Part of a small language model's weights: learned positions, 13862 steps.
Each number is 500 + 25 x the weight over its row's rms, rounded and kept within 0 to 999. Layers, rows and columns count from 0. Numbers have three digits each. The size before them is the row's rms in percent of the matrix's.

# layer 4 attention output, 224x256, rms 0.164, rows 214-223, columns 128-191
098:569480479516527517516520419478488500525524497459483449484507497521538475540512467477493480491498506495494499511508520496480500525435497480498493485492474521485478496536496490457501493548475525
057:488520505472505521502470499500520524477520489514501567507490530493506512491513506538514508486494528514530502508476524498561484528535489501489541416484506514511498479485509502523462461492502504
092:544492494539528497498571482492505513517504491483500513485544496507526514481512488467562471491540525497487500496486506497486489519535520497504443526517479447442488475506511510483496516439410512
078:494513516506475508496485504506489471477486515498493496495475500479510512558488514497406508527459485495521474513502505494492507472520484522502516481494512539561523535498486490499507472567529496
089:507500505493511518507536475498504535499505490494491475497519502489569502478504496457543483488551501515459494494475512511477487527495508499493451530481486447427498490500543517506448468462466519
092:529490490515480499484471469481465474515525486469473487476483515515480485538519469533432485519435510516545506490524524514502484493448514475470530458486471554559475489525478502482546487570516495
230:520458452507484477465502488447449480542555442445446502453487550545494492511557442516497468490481515548525547461496553536508485519495541446449503480477442513501442456551488527468508499515498502
078:457470469495520470487474541486484509526500501505501552497558508538431473490493495520539525497522522492525544485506498474562519460529503483510533508545505513501473498519498473478507496460506450
086:483521525477483511508447510523515479470472527529517502523489496483489510514477530528469518479472478482517466514510478489515501494493481528514558475485529537526524531477516486523510494533545487
065:486501506490509497501533493510511514521502493506503492504544493493529469455518497487512507490546504489466513479517485513487487506534514480506476554518493456493485477497501514522472494456475536